Weights of a small transformer language model.
Size: 10 layers, width 512, MLP 1344 GeGLU, vocabulary 15958, 47.5M parameters.
Architecture: LayerNorm before each block, shifted keys, learned residual scales.
Training: a variant of Adam for these matrices, 701M tokens, 5114 steps.
Each number is 128 + 32 x the weight over its row's rms, rounded and kept within 0 to 255. Layers, rows and columns count from 0. Numbers have three digits each. The size before them is the row's rms in percent of the matrix's.

# layer 4 MLP up, 1344x512, rms 0.023, rows 1056-1269, columns 256-319
096:188058112046122109116137144164131087139107097152063164141099134089162125149133172174083155117153092130096115140144079093112113180068094156099123107122113149098130136052128158141145125199105115
095:109162123106118030122157139086133074134119156123108110113113125146076144147207114193175098065103094167128128090158107109123189173131144128152138148127122120123158061104164086218124117073172123
101:220099183101136173157101187111096117109145131093138139138127131096166126080230056129125146152122143152107173106142121144136142104157165102149173151120114140121155168126106110138097123091151121
094:119087087041116158106122145156115190157135094089189180134180087121103114175183149163150122080127046145148130105150064175139201089147142130136130104111165135200100127138148125180127109168141159
106:097152129157119142134121138085140100114142109112100123104148109069055131103151121137125157088155148140083107176118140114118166093061084090161130090117091199134138115090108108111132066166148165
097:141129117105163120123157195127178107140151175124139126143110115114076153126120122066123116128073095169062117171130148161135104137178176136086137158145156140116129147168126187113208073115125091
108:174097155130174131181103141142119108153124175085144144070168157137117102131181126154139130117124169154118150145149116124131097168094102136097105146142123095100159134197137156135121106127145122
107:121171142151197156146114145116168089161102127105134123187112118129113135117203145147132110152087116087106137166154100141133140125070137176152132105126177110110125110159147132094140126130193111
098:119179104162227161142127071131101174137103127124098152147156143178068098133040077104108126180151110143102155204118078125119120168175096125083078130129125136114152081186087195133134146169167101
101:167144175136110093156134136139095202148189136073093128155078048125188105107165106172116114167147106115175066109084110075132133064080171114088141089157110113113083130148150071203135125156078123
095:152152175106113141096153183096089147140174176108140170135101161076140124122100108126152117093110115166111070118120117115171135148089196152116146130128145128097053116119147096159101128116166109
090:136141175208137091118145057144123127146137174061152094117162094113058146093114072123124155117140134132151075113194132135085063136133146126112132132113131125114161081137144213166116051142114133
096:137128136192110145119113068162107098124154197165135143119115141056154083217087138107170179136046177101170146109158192109121098156137124141225113098130179114145164071136120084126152124119104060
105:124123183091111168103106126078068121143090121192166120136140123067136137167130104144149126177117111135163095108163123123085060090151163147132125089118091145130052101132110138186132097115124124
090:137090156160127100125160136125120118099162138108109144130103138067137079132135068149132116126190114138116083097099139102109129154116113148111074076111132123134145162122147098163093115132132120
094:138161119104120226144181121091117115112112096151123139172135159142102138157130122115125160131086084120163206096103113117162141084121098175127096111127107160121163090140105140123096156115128089
096:174084181105101153095120043150102170170143102099103164105143097136070173184155093134118100198119090130105076132109145119142102129118112134160191106167176130148125133107080111089083133163137102
105:129135050096093124115110145111108124082139081169151086111073142125174185146134112165112152095115143138112093149165144158167134133115151176108109162145153170162173139221146145087119160113096118
104:151088148164122109090135179082086134094095135121196185112167109092169166140107107208109114130163100101129169099095132122136128140058102175108154150154125197094169134191164139100131095126116113
104:189113158133088173091129164126155169203131124153140128162088133146062150145141070123155152136132149140137127208134100124173164091081145138146121138153138146122072129131142149129129161092129166
101:108158059092150087200157114109139146148085069149140121155118148116128126126094104095066113123142112142076098051151111187099155157117106101093132079111103138122104136160126144116145108160121150
089:146115195160164123109150062131112147089149101141044108132137089174187077105166153079152153167099198128102074141112171128157137149094105117127098170065128138145113141098168140194121151110133107
096:114151137143109143175145120188122063157165108108085144148136202099155114081107175183118127101099158100057117135126097110123125092145097123101175113134107162151181108095103143132123140057071159
101:180167137124160111138094141160095151145060152104133141132110125147118102111178065132121089144116133117094132097096147156119176158081118108110129151064136141111167086086162183130123112102133098
100:076148127101145196131106050158151108109067199122160138165118088094108158071132174160166115104120132169118129143094157136118110154070152101106124183082170145141062111141144163115134119184159171
103:140126125116105104155112109164100164126143174103075167169169144134155097114109144126114133126132147184085151132106198131143124103119117090166154129068101084131108126133094129105157107111075067
089:133093118134106176133115130080101109067097141207126153150074126141167138107133171134103121075088127105099178143132140147089157097178163110093136136128148134169123103082135143057143176078082133
100:093139149113099158161110190133087139150119164143096156085187159153122154133100115116154150087119187096114128156098104107102103134138069159109096112127149129060117103157150138172128113146117104
102:071123052157097135146156137151111127122159160100112127179131175123122083120104081109134082110126123112152099087134103152173109192085117124120132148140096146164083119148178180148116136177103154
104:157142088139061115157060088124177139079114136151144179144125105087126154176177125105114152132164164109122093178145115119120059144135132107062132143144134171132090066077094083127123142154109092
103:148129109085110087098163110143138093184143160134108163153117143188100162133076080126092122108145155094122132117126096138155090138111185159079073134108173098122129156201127179162134061110148155
102:137114098101124129089046124111148067202089182110138136126101138086119114116140129123113058119102148122116070156149118129154175136155137144090152143115162129117082158122148127068163134140129128
098:114167105163105097107091077162102107165147155125078115161096156107115153155159060137142085132114153126145195125121133127116093097114119154207081129105113150090226212141118133143114129069079142
097:132106086016161112139138061097105090091171151165147129134146097124137139070125089123123103120143146139161145070119122119111139019122120162115106147126123128134123098179120124082149124102100139
091:129136171129152185060167143125107136158152096113120102153071109089129124138123128144091084135177128110157089174151113134106105075159177143125091143114094112158152157128166137155107152124214165
100:213151124212096107140136148065140108159110158080153147086053126140129100120158131122121152160144098136213107129195125171122119191060159133126106164143136068111100094145117082097159089123162108
100:159099136094144092169103145141178144105116144168156124123109170175126100147154121127199145112185119064094102111155155113065130203133122116137132118135143146142087154176118084147136153092129088
103:135197104086125092128154085095122155123153187112136156134144138087122109145118113108152136108123135122112172116112094111109122186119144109144115110138108056106131149142148120091107143087085064
095:135130150148160173170098148156114167152158157123122070128153128075084087130144092143120117128140126188128111080131178154118162100061103073151121158128157098052089158091163113154143092137103100
104:156139197192144108166215154144160162162122153102143087127181149133135144154099102142202145159059086158087175135090055174086120106165131146118105138112135146102150171173130147128157135087145097
096:096127137148143163087106123064151143139102138099177173115097104132122107139162150144122162162091160111163125157139149134165087173104100108096174118117161155144106114164163143173113068152183162
102:148137111090044135123158106079153131159144090086129086145165107177148113082135032153166096105109141092073112132175102084198127063105191113195091078146124077122132107146213099098148090131131111
103:119124083145096129192068095090133156133065128111127147170157123121145128077159075125122113134166207149096118118072149126100099156114092132068148130121138127186144162079108129127113146074132169
101:157162172108114153099117097111165172152128125118113148143084142158126171123155179122140100156036103144142152110100100081125093076132126129163120123132144157090148100125133091076115120111176156
103:158101071119169153151143114176106138110136167119163122128048077104103118112101125150110141111139158135112176073183058162137145097198088163134130118158130111092176120146087098084121106126153098
103:094181138177114140154102150096187130152135122181109117184071090141114119145144127164097128132149116106145151170154182140119107143171145158120093076139176120105164094103161122086115114114144138
093:144136187171115152107122142149135083139155141176123110152137136119116147151038119166123081169148050144122116110110175135179134120108138161135143145128146054106158171041054132137144094068069214
095:131177109150201107105120096178149142114122121115132138118115113171107170127155128114105075206110188089157128136090175067144197091143113115120127138116187102110082103164141122134073158119101124
104:076152073171131162140098114110116173129144114158159115085100126071147110144115145085129156127117113144170146163095156148134078041132179101131149135100151079150106160070098135164125190124138097
102:119127126162129129122116101117158131149091181143126100156155140131147107138168089130153129066138099097134105139081092126103092124124115087131144136078099157162073117121103152189120057102169120
116:154121205162114112153094155211126139118145185178115105104142104113121129168142154199151114106116111123044207151132133092124155126148164100141101148134142099123124130144161131103145048162128095
103:155168128113096115087127083141105045131109106115154136177193075130162032169174130148136138101107108156123169124138114071120149112134099130106166129134099082079118137155067133147125131141144049
094:123141101103111142107139149129111167157136152223111132103096130126107118132113122137187080129135068169113119180112138093183071122081131096125059190154133112134131143129136085109070081072115155
092:130123141126170097115154174121096079086186098123062130101175137124075172145191178088105150118096130136131134163150144083173162075116086111135098156158096141137142061173143154076198146158156082
092:096097129154092155112158150132170171172118127133122148138159139118119098157111156117160164129189117156116162130084207073154095131123084121198158042036131104059108115163122150126158147098097147
100:095092159145164101083165154137148113098102143110110087116068118140139169137163122171110156133136168110211162108110120103134173125151132129090126161159116166105141156174142085054142233101136178
098:140125127202139112077134107152168103101144140178190097148091071143149154095143147120068085088159160076165129100132145155122160114091137096133141048085077144097116087114077123154153146144101133
098:095081088101130114157128073111087139178172199109093130150132066124116136167144103125160120123138110126036088072073101130117122108095078134179117123142125115083117121163126113150127101168137111
100:129078123109000140130132141147144133147117124123164113066098118096141120129098066142178201160139105168239114159084170146172114117149108137089120095133164132087098173165166105136125123122154084
093:105141090160078120118181152122165104069121142151170074129104141135143080105135099101046089172145091103091109166097123086191131158108173158087147150107149115028147130145105093083102201129123191
102:079138161122090120113169169097164141117108097125130076114124100156131142101139056081101162140134112143107146128140163110143122070179164154085097088175171127067141117101104192105174146105105139
106:094133159104141108122160110126082110108064104125137140117079109133136124160101161109156128149108125077107152093150128102099113124099163119128098150111137141135175166073102121147092119080131120
097:082150093091090117153136123118157134062135176044113105084110145157113181119150124125075153087115142161138142107138087133150122118177138084114103104203174074140106115185124070098157143104079151
102:118081194151143140084154189161149167182146059097165207153145178151169136100078110101102083114072133107094132166187165143091091136127109124119137105126146088211155134077107152157146092147082120
100:096105136181076107125116089116133097113090142080076165155147066150117080079174101115090167099107130118142083111120124091125141141141098130113135115138136127135110147112121109081144127105108095
094:157127128142100149113103162144097176115114161153117121156183108138113056108099114103111082145182117131128094182115154140093117154133099126073085139127148080163087127132126143121138109126144091
094:143173091132141113172116118140099169135139110165110203105116142155109055131142047158167103151136098197092098152154115147186163110125148110129060122157132135194123172122136162183121144112157071
101:169115071117128126095205174109130175197050087113069207153111138111098152123097128139127171059092123104203140144055119071161120099139108161156195112117114151139129148140114112115148047164115195
100:148145123162110104204102110086069186071169128092142137077171120124169140118152144093117152162136130107149105138094130146162086141107060151165112112129068138108107138179147098147110095119122163
092:119096101103161076165133146130127092156110072117097144116194141110141168213123102119128172128174142138143102096124109135076124184162122169167093190130064089122118084161160078106083148173127122
097:119126194135112109128111126128109146107092130174093098104122114105217143133134164112174149082162126178140131095074112078089138143082161132125120145106089136140161188089138122178123136070146132
103:152152097139140093110192213089127088089121105105088105114110110180116158090098130135103169116153186126110118118092134167103082138143124160083108136121107118157195097169141086089171175121091175
100:148074138131125121183124130161140112152093075072117099106135130127154123125100103161081135123115138149170156153084072118075162108107174092133105102135161147122187097112098150147152130127115124
096:098096101151158124134133112187111171136095121092102100186118144120123056100141145151088112147104080135137143092125123094147137134125158144155118128103128141096097130139113108101130097168160124
103:106154173149135179114220166109149069165136108118132151125134134160133144079094162128079179110142129129098096072158148097140149119128120158107142198170060127136174091078150113102147195097113141
101:148152134136090122072196108119156158107129163049102113145126127147119097187093115150127129185123174149091119064193097107142089150125106155124135168100106153118153128144126092081088154183072159
098:143071180137103130198092185143114188119161131160088090149145108148124129087123206084129148154166140139131130135080142075197095136132051062088092169179127080145120164106155090101138103125182099
108:139120109127153131162140142165127132067084116107197183136165203117148103188152130091155250069161131156077170132041166111165133141071138123107104114126154198137096117104173167102141175083102097
099:120109084098110182129166149088132133159150145147181119144082119136142104157130087138091110113066092105158134099116126102157134103150155149151147119171133138157168195083095073140191080076163134
092:104132135106077160122141175182107115102126046115092140174070120064162158170130145155096108097169161107125046145163132178147199145050108157156134155125070201091150142119134094069145147099142092
100:090142146149141110103158134131067177148158126137165167104113163101112146149064142145178108077114092168061180178148128084129102101099156113169144135174119110103082150117128123139082054162138118
095:136133208062144149113110120169186110079174162107092133112125130193083117109093140141184100098125185130123108147107181153150154100133077115107090103093142099137131163103148107164151140097109128
097:184172139154050107158115106149101129133099091132078130100135157102134196157115161117129164123163115179072102114134087080164081107078094107137104136159129131102210150180140090096138074160211132
106:206119084136113158156158094135104162060139159070152142094216106123114086184135147137162189112158053133162132081087091140096113141119170120098120096122115129114120075133134082167153138144123168
107:098132148114156129106071144169153189067109060124117154101192144083082160151109129138132173229070075161154083113140135128121081089105133161115147086178167164149158140059175153086104158167150136
100:088100046116133135138186149173158099130139175102154101114116132082150126137121142152119129116143146175176138067136104107180153118132141134173114136107159083138087098144116105128097069118150136
104:124106087142152145178112123089122159134147140141122167168135107162201144155132156121137137109131142118121109167123166150103142131155088126134123189086173131122104119091112129086172142063140190
099:139113200117132087111095097121099144111073128133118113129117172099155097115130145170103098062139119117117118166100118129106149099114117123149092139130223128151130132120138120134137156111090070
099:072135085105094144135055115157140083119178133155125119130148115139167114145134128122103141151153148074134151124114110177128095138078135148161094051154157132154192169173080118128063212075136182
088:123120170104117141076133170111124131122122123106069098125049111139154134108158144098097152064092087122131135105175169079081175137124187145152112124135088155084091115103157107129124131118113152
105:170115163083103159125160128090097080127150205126154085108144135114180105177092154130173109100127145127104108092091146171174080143128127151111099062120156103155149047163112171149042140134212161
099:186127141130139100102135119076136157082147134154127173157116136177094104173149111136096178128087137032149138180117113084105105140143155140093117111092146121180215166127113110084181195129161117
101:094179141148072108129133092160165104144088208103077093118128104140167152132142134083018137126153153190182173105206129154153088089154169119062182142079097136120130144075158135103136090116144111
101:145161135145163117149165140142136140185144084123094117142144122132054100150120121135120141098170102135172059125092148100106201120124170080168126111135069133136196150116122179120147105168141102
096:079106156140123098047148116140164176127139073144099149150085153127153109118176128082109116104154170118175113089134147117137128147143163103176137129172120091096119097120141091159133128186089088
096:080143091162157095160167137102135129054103096125169139112083154132136125111197145142093145151178203137110148066103116153155129115116074150111124085161193151137104073158133080063159162105171168
108:107061173134203186166102143120110131128122161089176097083189121101111116144139137119179156144132144119112161152093152171137085109164126140159164143149141146136168138147161119141135101170146161
106:113146150118156145150129107054080177090117167135132111112161115183112109122101163142151080172121109125109123154092133135181149088157081106123126158136171078152114118120181081114109076132122143
099:086140115099136071169075132167101104142086138089056075093119084107080135189172109161106126150156060131137141107151155115131097189036142109090079097137153093106062121080170101179143100125191143
105:135110123112138109094137107148183152142170073082076165148117166140157175142130049116134154186145134186095044110163149114163178133110111099108145120094118134198136170083118175123151100135190110
094:157170184131139132158136151128127099143111073162076140052126130149069138042160175173095149154158136109067144136102124136129111148150143110098143161161078060116137112145099139110122137097128099
094:143163165136084098099137107120134114067115206173095120116120106166144083087117168132122100151098102170153106115143093120127195075116134103150132091101156124110149109097110087104118120144093100
099:151101115154164080160090156122098116144105112107103120143100163082200119098134107126156092107056117114051105162125125146133139143105108142136126147043182155153184106125078100176126180173158197
102:103124122106135179094146109095153131119130098137132102186105124173093140106093080117143142097139136163084123175092110163111150134088157160133118081149139230136128146137116111128152077139103092
104:177152180112088117138078122123093193137080107105079069099125123106125142148149107116133149135116141114160132165185130137160167101129148150123095135112100119175091141127103125104151146150140153
102:117064086115071108099137123140100151111100109137105088103166131178117122145133144087111150125194157103165126141157126092145140104150131150063163088186108148095134142117107164122106172114131164
101:101153149040144046122114149103067107146125182100114140160055078104139109119118082140137147145099112096056133155136104131153114128137156159069178155100146098137122155127084131100146136109128125
102:188099076123166072107188100086154100168144087154131159146138129154093104134129061111029116164154135130114166157162142125164086088114134134109078129134101090106133104174093124108077137107153118
101:252078114114115140137135134116130129115187128154159119126123063134100094150145137108126084123087153098081141176127086175102151110065117149151103145139140187108145099074134108181105120117131096
105:180141127102055117134099081120114128141098155170174165111131112127107137150135144149110118090123099093171095161104156159237141089068107149099138076102045187094117075126168081130145120147144063
099:142134110125058123140110107096122114141200107103141157135168131099120155131106141110131151128132095135174116169047069101110089123125149125160087190114082176127082202152088191106164101103170136
094:115118073139109155126114131081108146138133133107121167144157090107123098142163130126112113166100048137095164139131193112140186209101121129119151066108099128071080121119189133137173117082143186
093:140198104107213169114137086132100115098159116145099166159154131151091121103092092131096104125142152180106088141131129144168092074108176171116081146123157163167062084138152101113087136121150107
094:157149152119231170121116114078128132096172136127169113080146124111093140113135063115069162120171174113113112148155186151109134099145099143181141139127143155122133107146168120083158146128188192
103:154100149125097149178106156135108150197142182071175150082092126139091096123119100161125082108119135096142140175097066104129141179116160110099129150161171141110108125118195169139125044104146072
095:113133119200196212115147144110097095088111060148088129103088166116143148158113164088151144108120127152116091129097093131136166102162193139111062111183090077158104113105072112087171114088145147
099:114159092119142161166098144136100164109121123101129114080105130210129083088102140092084123161130183082114081118123155133086111115084126128091176188073149135135114134148146177119115113105108127
110:142146104163167099117135120131084114095131130207155164132155104150155166137096142131152133073100169125046075134112115116116111130128145167130115153146134125091177192146110145127109132130078162
105:137117093059070146116148102180152130153066094093112083125134100121137103114117110144126166118088100135193093120078129112178110162172111163187135132052151126094125137146104148176188036092104130
098:126158116183145157184129123158122177150146145136112109114121184129128126128135100119140061142106128082132150157109170105123081109123145109137172173115166125095092141099136130082097111095143156
109:054201141065099095060164104136075084106119119169136152114142135152117064073126192126102182065123162168112109124115158102152136128123052138108120115126129155097160134198113131096192125097101141
104:095100148114049160108081102176065072116130136156125105075139134157113075114111167120129110124154113087152155164151169102141122101094114080158138124086151127112132201066119164141179082121032141
101:118148132147084123112091130193129136118145129167130208107122154162153148132121090095110093130101128150081151131091117126138139111171104125115084140168100074142130092156142067134116148130181061
097:081124120110124146164128080101089106095158123077146128172111130124161114106144127137140155182186161085098065149141211139102107185110100078113099180085108135102069152155176108129098110098115086
092:097146099106121121155141102094158103140131106158168142118117133131163158085096094075094098153174145160129105138167077116145147173131100167160136141070128129130122150129075148120100100041163126
102:092051066152146134088093070121130110109115133144119108098146078163100149155190127150176121125119069107118118142078125118179124152137136121160118146109135136178131096157139150108119156086189172
104:149134095134146100155176104072094108139162137116189144118140178150118124148133098098099087180129112142088125162097120115129116138069128102108152092132123101113093088139087121125124157107072111
102:138143165131211145145085158165112107191096141137103141126073072154047107120141143186152123095119121106107128102102167101149143066117168128136135150109084125165159104180168095096099089140132091
097:079063097127141115126155127138192142105114039141186119071129171140100130129147170122103079111125127114146129116173152117124122121139099175131152167154134177208130089128107137111143121135133160
103:147132057048171158137090094118166130123112208116152092103107151120118138170131154128138119119126177173087161113085129184048131123104138110077154089153137166101094142127089161044085166128074147
103:140047125081124090181125088144160059090129138163131156175091147149191104091139153153185135119097184123111088148173080049147115077116099165143110113129121174129124133133143153128152186092153120
097:131142113089187073186073111132151137113121111104204120122129092138133126167085163131123137137143125123117126116097167180101134101160111136135089118142137096142127153104116038126101127100090181
110:131129173055134152101114106127129155150153113071154107153125146086077141194095124174154078083148114168145115132129054175119139124081148108110123123137130119145179155148091161048061131127125189
102:097120146112179110153129094094145109097050124083095108156150127142104113134127122119158053152151128126051136146097143159121174131097115139155072122115190065122163143132089162172102163104134124
101:190132108135114153096114138125120127102097131139102099158087114166132128119133138172109092119137087104099082084098147144075075176136086114115105132094128069081144170163101127092105131146127173
098:112160103106077140160131103100185161113147135121135131113116111101150097100134181146107122131186149164152117059097121104171090091084097133201121162080128179106068113182103127114156192033113122
101:100169170139137114111083162162158101135099141114159160105122132086115127166083121123100147108136128121126099165130078168169153136092166131079120108071147042154178106159127111109156121182109136
096:099124140141161105189115168135121116162147152086147149155174165096180135137136118149106129153159099165129117082163150184173104162139107109132166182122085073114071078043145133147149139080130136
096:179089129119131145135110121136122099118152114177159065039070165145104149123130158133091075215132152089144088157107072127168172085120127157199157111145122088115123124086089126117118178092131102
106:112159143109184122133157098121121178120127135135117090181146123167085150149119092120139162151052189093134164112147076087180126129161097165130077134112209133091116142119074149108154149127106115
103:103137092117172126111170126131155106138082065094105157127132140119156134104120134065151175098116109109148168160105166067171135175141067134130202134110103125138149143160182187109149118126094123
106:133145185157069091132118135165150097136119131165144097137115126100116161085062151092119111159144136135093108169138173134052095149160128105135135113140141138170111141111121041160121172105138113
098:117098192132145166218122112126148039170142178114111126157100163137163103106108171147116102141158109184155146133176146150065141116100168122095108121135065149097063143097110139129157164131140138
103:124148126164162133108158101107143136134178194168121124093165148129111122109180152095097084174150136178094124139114079081085112074170191125136128138107121124125143072152116127200156123078113114
098:094084178129113196155178174086174178111185113138121157178128082189101116075091105181122126110156179112096118112062140158093164091161141147127111144115075142104171157133123140110101113082072101
097:103103118092119130091117108153118102093182168123092162188109128129129085159119174117050168159123123149124148130157053163164116147039149129089065081120166133128104062127130135141150117128126061
102:103141160103133137119150090135138171096097205087066122150111107131164186083144174135158162074151137088082101070115122129160134191146147120079105122104145156143084122114121070100126111160130057
103:081112129159089143132104139086099089084128181129127169163166108122160042084116186150051131121139108204141115104148143139113178095153129125120138138089123134150125120140126108130128135128104123
098:132149160150115163137129165108140138110157150119184168088144100124126136094086154167107124124100104080101152121125151174167136090190119126107172136179181048144134129194132087146102182098153118
094:121103118109133128050163069110123141158097053094149115139140129112133165132150160129154088107148164127056062158112157105077106090194154160125131130093096145175074146133084164143175063123112188
090:076124050119130096200145069171122076170095118147129076124127110136097112084112063129053099111151168093119148112097061144075128169157181160143139108105195080141098144116142153127160144085085149
100:184149064121129044167139114110166161104069158088156087162125190131159141113148129113151119120134137135093128108119179127130098120161146119157138103101136122157144171084104115159094178150169093
096:152100111095095117158103203092193172121056107088155181150118099178106195088107117116132134110106092143148150126109125125114133080127117113125116071121104152124131061150088140175164114148137111
104:115079100090123117148154112125159120070115151077136140117099108085164157068122104127124152117161117130131116106136140107084136071222148128152105108245129128050120149131125137121094143188129056
107:199134155135122113120142145149041218100131072147119135097116116103120074154086092155148136109132079122142114084084153138065099126113110084150084156140144186150107147063149146106079091132122099
098:105151112098069169139197101152113154127139095114130178125115164171145107119116141090141106135106202126160131136118075116139150116098079142085131121122164120086169192109139163173116130071121143
093:142102126113107150100125114058093088136092131139161153143064071138182090129109192100070156180137123082147070112077159130109164142122070126086134117128138091107130030127182166090120126133132118
107:172142094129110075167109125153131117128138134185090158132104122115176138103126146093117148077139153169095148134146113099136172143171104113097126115126153128176127122120141084142104103085102119
095:071075118071116091105106125140166088092163140166148102120130107132084125087085144137138129126088112053165108169121182131133136150108154110116129097101109107079097144089095107187082139162124132
095:141162130157122087127076160120179085163109095144093158122065082107113139159181128114089033109121134125084095157111107130124132160065118110102105132151102120101145193145131145170164093148153105
094:114135154129141168085055085156035153121176116120071215086062140109198129145109143110099086136104084155140108119070142102255061124107176112146084140111143150128188190100159121170107106123158114
099:146167187165110126124077132166124210081092066115152127108123115053140154179091108104127128098077112077135164141092169171140106147103128166134137134095150165066085110099196176189191144159128142
100:135160131101199123126150092141091143147189154169110129141077161151100141114138117160064067116122159149124115129164181106151090137119082132080165123153109135141142187148168109137168102102158066
105:180086173076166108106138119164153204117153086103115120098156138120115112122098142110085108140142172090173072123135131152061126134094168144119105148125143154159093108115075147050162124151113121
099:150164139151083091129084179194131165147092065161191124133166161123134103161171123120102102116128118125140049065118105135126163193104094103092106096104119140169205161169106155112118167113101133
102:122107058143159114147126135131145168089152171110179134108119163144098122162059115141143161099128123112163155184195105145111133126149113130114152086145127126084128201138147162088104117143179162
100:124143146081060147124154109146134092094105198112080154141115136161141125093063151106165097102117116151176141030094126122135081099095137146103122110213118127089196156109126135168171129117103100
096:138173095147171138125078145076138102158133167112116120195081085174077130101130118135146044127093156129125083207092190124141124110114149085123104110084125066167139078139145123155079124137148038
104:165095161128165147190125206157076119095106079094120113095160098150119127057088127134111127121086123106152078126116062116162164117142156151100155126084097131124142102092145064156128063107084114
102:139112144184191152145183147114133147128121121080133123051107204152108132129139148063143088140150135134099152103108149098102148085159117096160168117143131087119121073131150133134159137125091090
100:088126136085138099113069102143103138133125111062173132162130124144075132116101096157132102149099087056168157173111142147095071095151136109156126112143123107087134150108058102109058180199056127
093:194161174055143162146137050118156137149114158161150110095136140197092116111157090095110142122100116153147200116111171163125169135128117115154115079108154179100140091118127098132133169101104178
102:134159130158089079140132156094121136158156112154100195106153079154079119085179182127042151121114107047111121205107151135094103102035147107126167158121158115092108131066101154087111153183130007
100:136157096155127099110070113116134137174036134145110123145045165132100116159154128043111125104126140166155105135128129106110089152110167112140123149124191127109059152096112115111103184156157088
103:162173153161220129161090124119148172102059104097149102170179079164114139156176114150102121091150107123137111139126113130084152151156149132142166075103097137163149089084154119123110044114098105
087:076144068136154139154145147095149123114118137153059129147105149185085161133139126130115158139098143105139140146152121145138152092063163148124123132106149170116158105100146201091120228190131131
100:139098148189135147127108130122094178184180151198124134152137116160099156133145115131127134157211103163101111134119147132112175189125099138093118117146122098121123107143110164100083126123141103
094:102153131155091082090088114154073138114050190164127166171128107129120089143145108171124105118094084153125090116154151181156133129106131098117145130108115161090123132111140119112163113178143112
102:070186104112137080142085140151169116125177166121101168163138142068133114098181159138078111100082191175108163148153108112166142107045149132094143138134134130118137125132119128115117144135125116
101:085143141127168117150109154057141131081154125160111108087173168135145101067118154140109132171130156155119192096133165093204128122096064164116140077155107134138153050189147113059110139093121196
100:117097161101096070155191140101136078129098120113177124182146131112130123173179189197181152082068143151123158135178134176133169192155135140106097105148163117091139093168110133101087150137173158
097:147155122143144119126129110127168151152116108094165089168135121122108127095131082080120084158087221099152133123144092142146149163138168141156163137058142134075156092189162171154117089184177109
099:144143167175127105116116134167141131148128193157150133150131164111108124136134158077107088138190124118092107100110122177144097103121106136121113110081176153142087167117171161175095065128114114
104:070153119169123107157162085174145166051046138120170108125119156142159163102160112161056084133087134154161133149101175088187128098142119130174102095145164080137159130159161132095144131147096118
098:126099118078102158176137110127122067135117145138119109096111098093059124091121146111091091111143111052142129143146116126111116135133108136140136084072104168126106119112175138050188071095110116
103:110097101124133070143098157122100143109124167184151146167099173173152108087138151159122061130185148142103104120137167124169142100134140098097150115149110215124115119141112117112138092182220151
100:114105154159103057157153122141113082100124164060060135159184139124111124125099132119138138159149134093090151106063130111174118143133096106140132148100139170196120127112129142111177160159103086
104:134157071112060140145133141138163103159160154126117126181116114116106170159137126138167122122116162083161088162165146135141107119117103125111113191084153122140163096148097080154180137102102126
101:106110167135080069114155109116069131093239170063036159108127143087148132109185114107085107073156104104080168153158136090077182151122221118186141134167102113108129120121092128117095163105142144
107:154172123147112128103144078117104139124167128154138128182089124129102142130165177200180113118143075136129128125184109109123092196088086139072162138091138100119163128118177105086155141171139143
096:126136105154116142111080191119152122105118083076059089111106157069133153194201096139137090127149096107104172083126087160106137168100108145085132161085114164124119197135115112089116086112092097
099:084149145117109150122123110129097075093116187145187141151164142169109103123131122126133115147106112139087214182100122139143098077155127169089101094100142129110197115101127172115087099128134096
107:122117161087113145066104227100119107124164132123130148070121073170084107118099134139137108150134152120144149153141178179188139122083117149114125143115096115141130116177124157156145141102119104
100:069150176093117171113151097182100110148137101113139211088141160078131128169110060112116141119131137130117127085134124129144196151141098111165179127129137160148109141141114105139089122111071153
104:096113062119139103129128182157045124120129131189049126117138136094135175172102145165140074164146174177147161131128068069118133130121148136087159184121145096158101147090109121093136155107126139
094:128150033105108110166126181156102146147150149116145123088176102159202137095152097116059122144105098107196117178091125161167126158122092110170134092118077099140131118187158189129134111094128119
094:131143046159129082132157174152125124130120134101144131117153100135185070138101132103132098175170092146148149128089133070183091151103085107102101104113153120114141177173134142144131131093097161
100:099102071163156173125159095160174086103159108146121133101122188126147132115112121125167122138107112144162129094117129137070151165144119089104094142145113161127107181118145145120131092109092132
094:164098113156140089157145144135137111141129169120128077122103130134163115163172131094076106172096160137084129175156196120106110099106106131121135141151119151163156097114153114160120131118130078
095:187113122091117088071154095146098103124099138163166109155120123131131160169193113095148177095128117100184137040101140105106135113165065141083158156089117138108107104094143107152138161167170123
094:102137113109098148137123143121156156142096141136115122095105101161095134123145120143101168124145103112096130105189130134107189109135103163085116128189051081143135112106163143155141221136112134
097:066052091076159144085132134097124076129177161117136156111117172162145125154154160121143130110137183111105140091136150118129136087144133114160064140128056107220165204153138143106133090103120195
102:103120128101145135051120177093217120083108147139176121154115147113098156088121131111120121079115130133124138187184099170109100147079142135120181141088126106186188132136164144172020128107186067
095:130114107097204103147075156123171072127174138112138144147131147107122123049131110126150123175095101141055152114114179119114100118137103169108127130077121125129128116131128141164167156143129136
095:124104119124103143081140122144126114149188071128093156104144131128137124116115128141129190104125145124104174128114131105139160127141102129076127131123218093128124093189133114157171141169131141
096:126118126157127117178146147144073141110043071110127150123103137095190146171141181120084072137085113144199127122136142102210143121116130139124146101194129035127170159124143145148166120162080096
103:104159135137189165118157082119078099137159106097140075120168141077156125137145181134122124113102156173102112108133091138103149139106115129088121201142106151096099153108118164099156141221131159
099:131113121122161057122186125099162103123169190114091113169148099112089142106158115159138115119120146149149141106126095185122119128110092133134134106113133143120160119138156171083141088158127157
104:172111123162145167185120105133134108146121123153137090141128117104157089123171198123106087171094156154126058135076111077105108109102123141107172129141098145082131136104089147136125152135104124
096:098110067147133086153100120175097103183102083112093114108183065175133078143156165143123091104140114199170136130130182162138073116116105105141083106186151168076085148133135121073153079153071111
098:159125148078069133197141123156120187129178174123152113116154184138096137147147082156106207186112087130108099111132120118088113174087147154142132142126143087108139124145130123142170149107085106
099:123167140101076131139120122139132125120157132159102091141141119166130175134102121124103172092141116151122119098108158071110125124155182128127070112177050192219135094070105147171141177183083100
097:122163136115133198128074145094147162107122167115165140089172113094123124126172144131109201184163174127158123131182152110125127103112099146098094114118084155185155090128118095110127096139128093
096:083155164191145135220173180164095094115085132144161112151123102102139064140084148066140125138107087099181141128076187072176124131149094188124097122140124168166130143127135114162112149121155114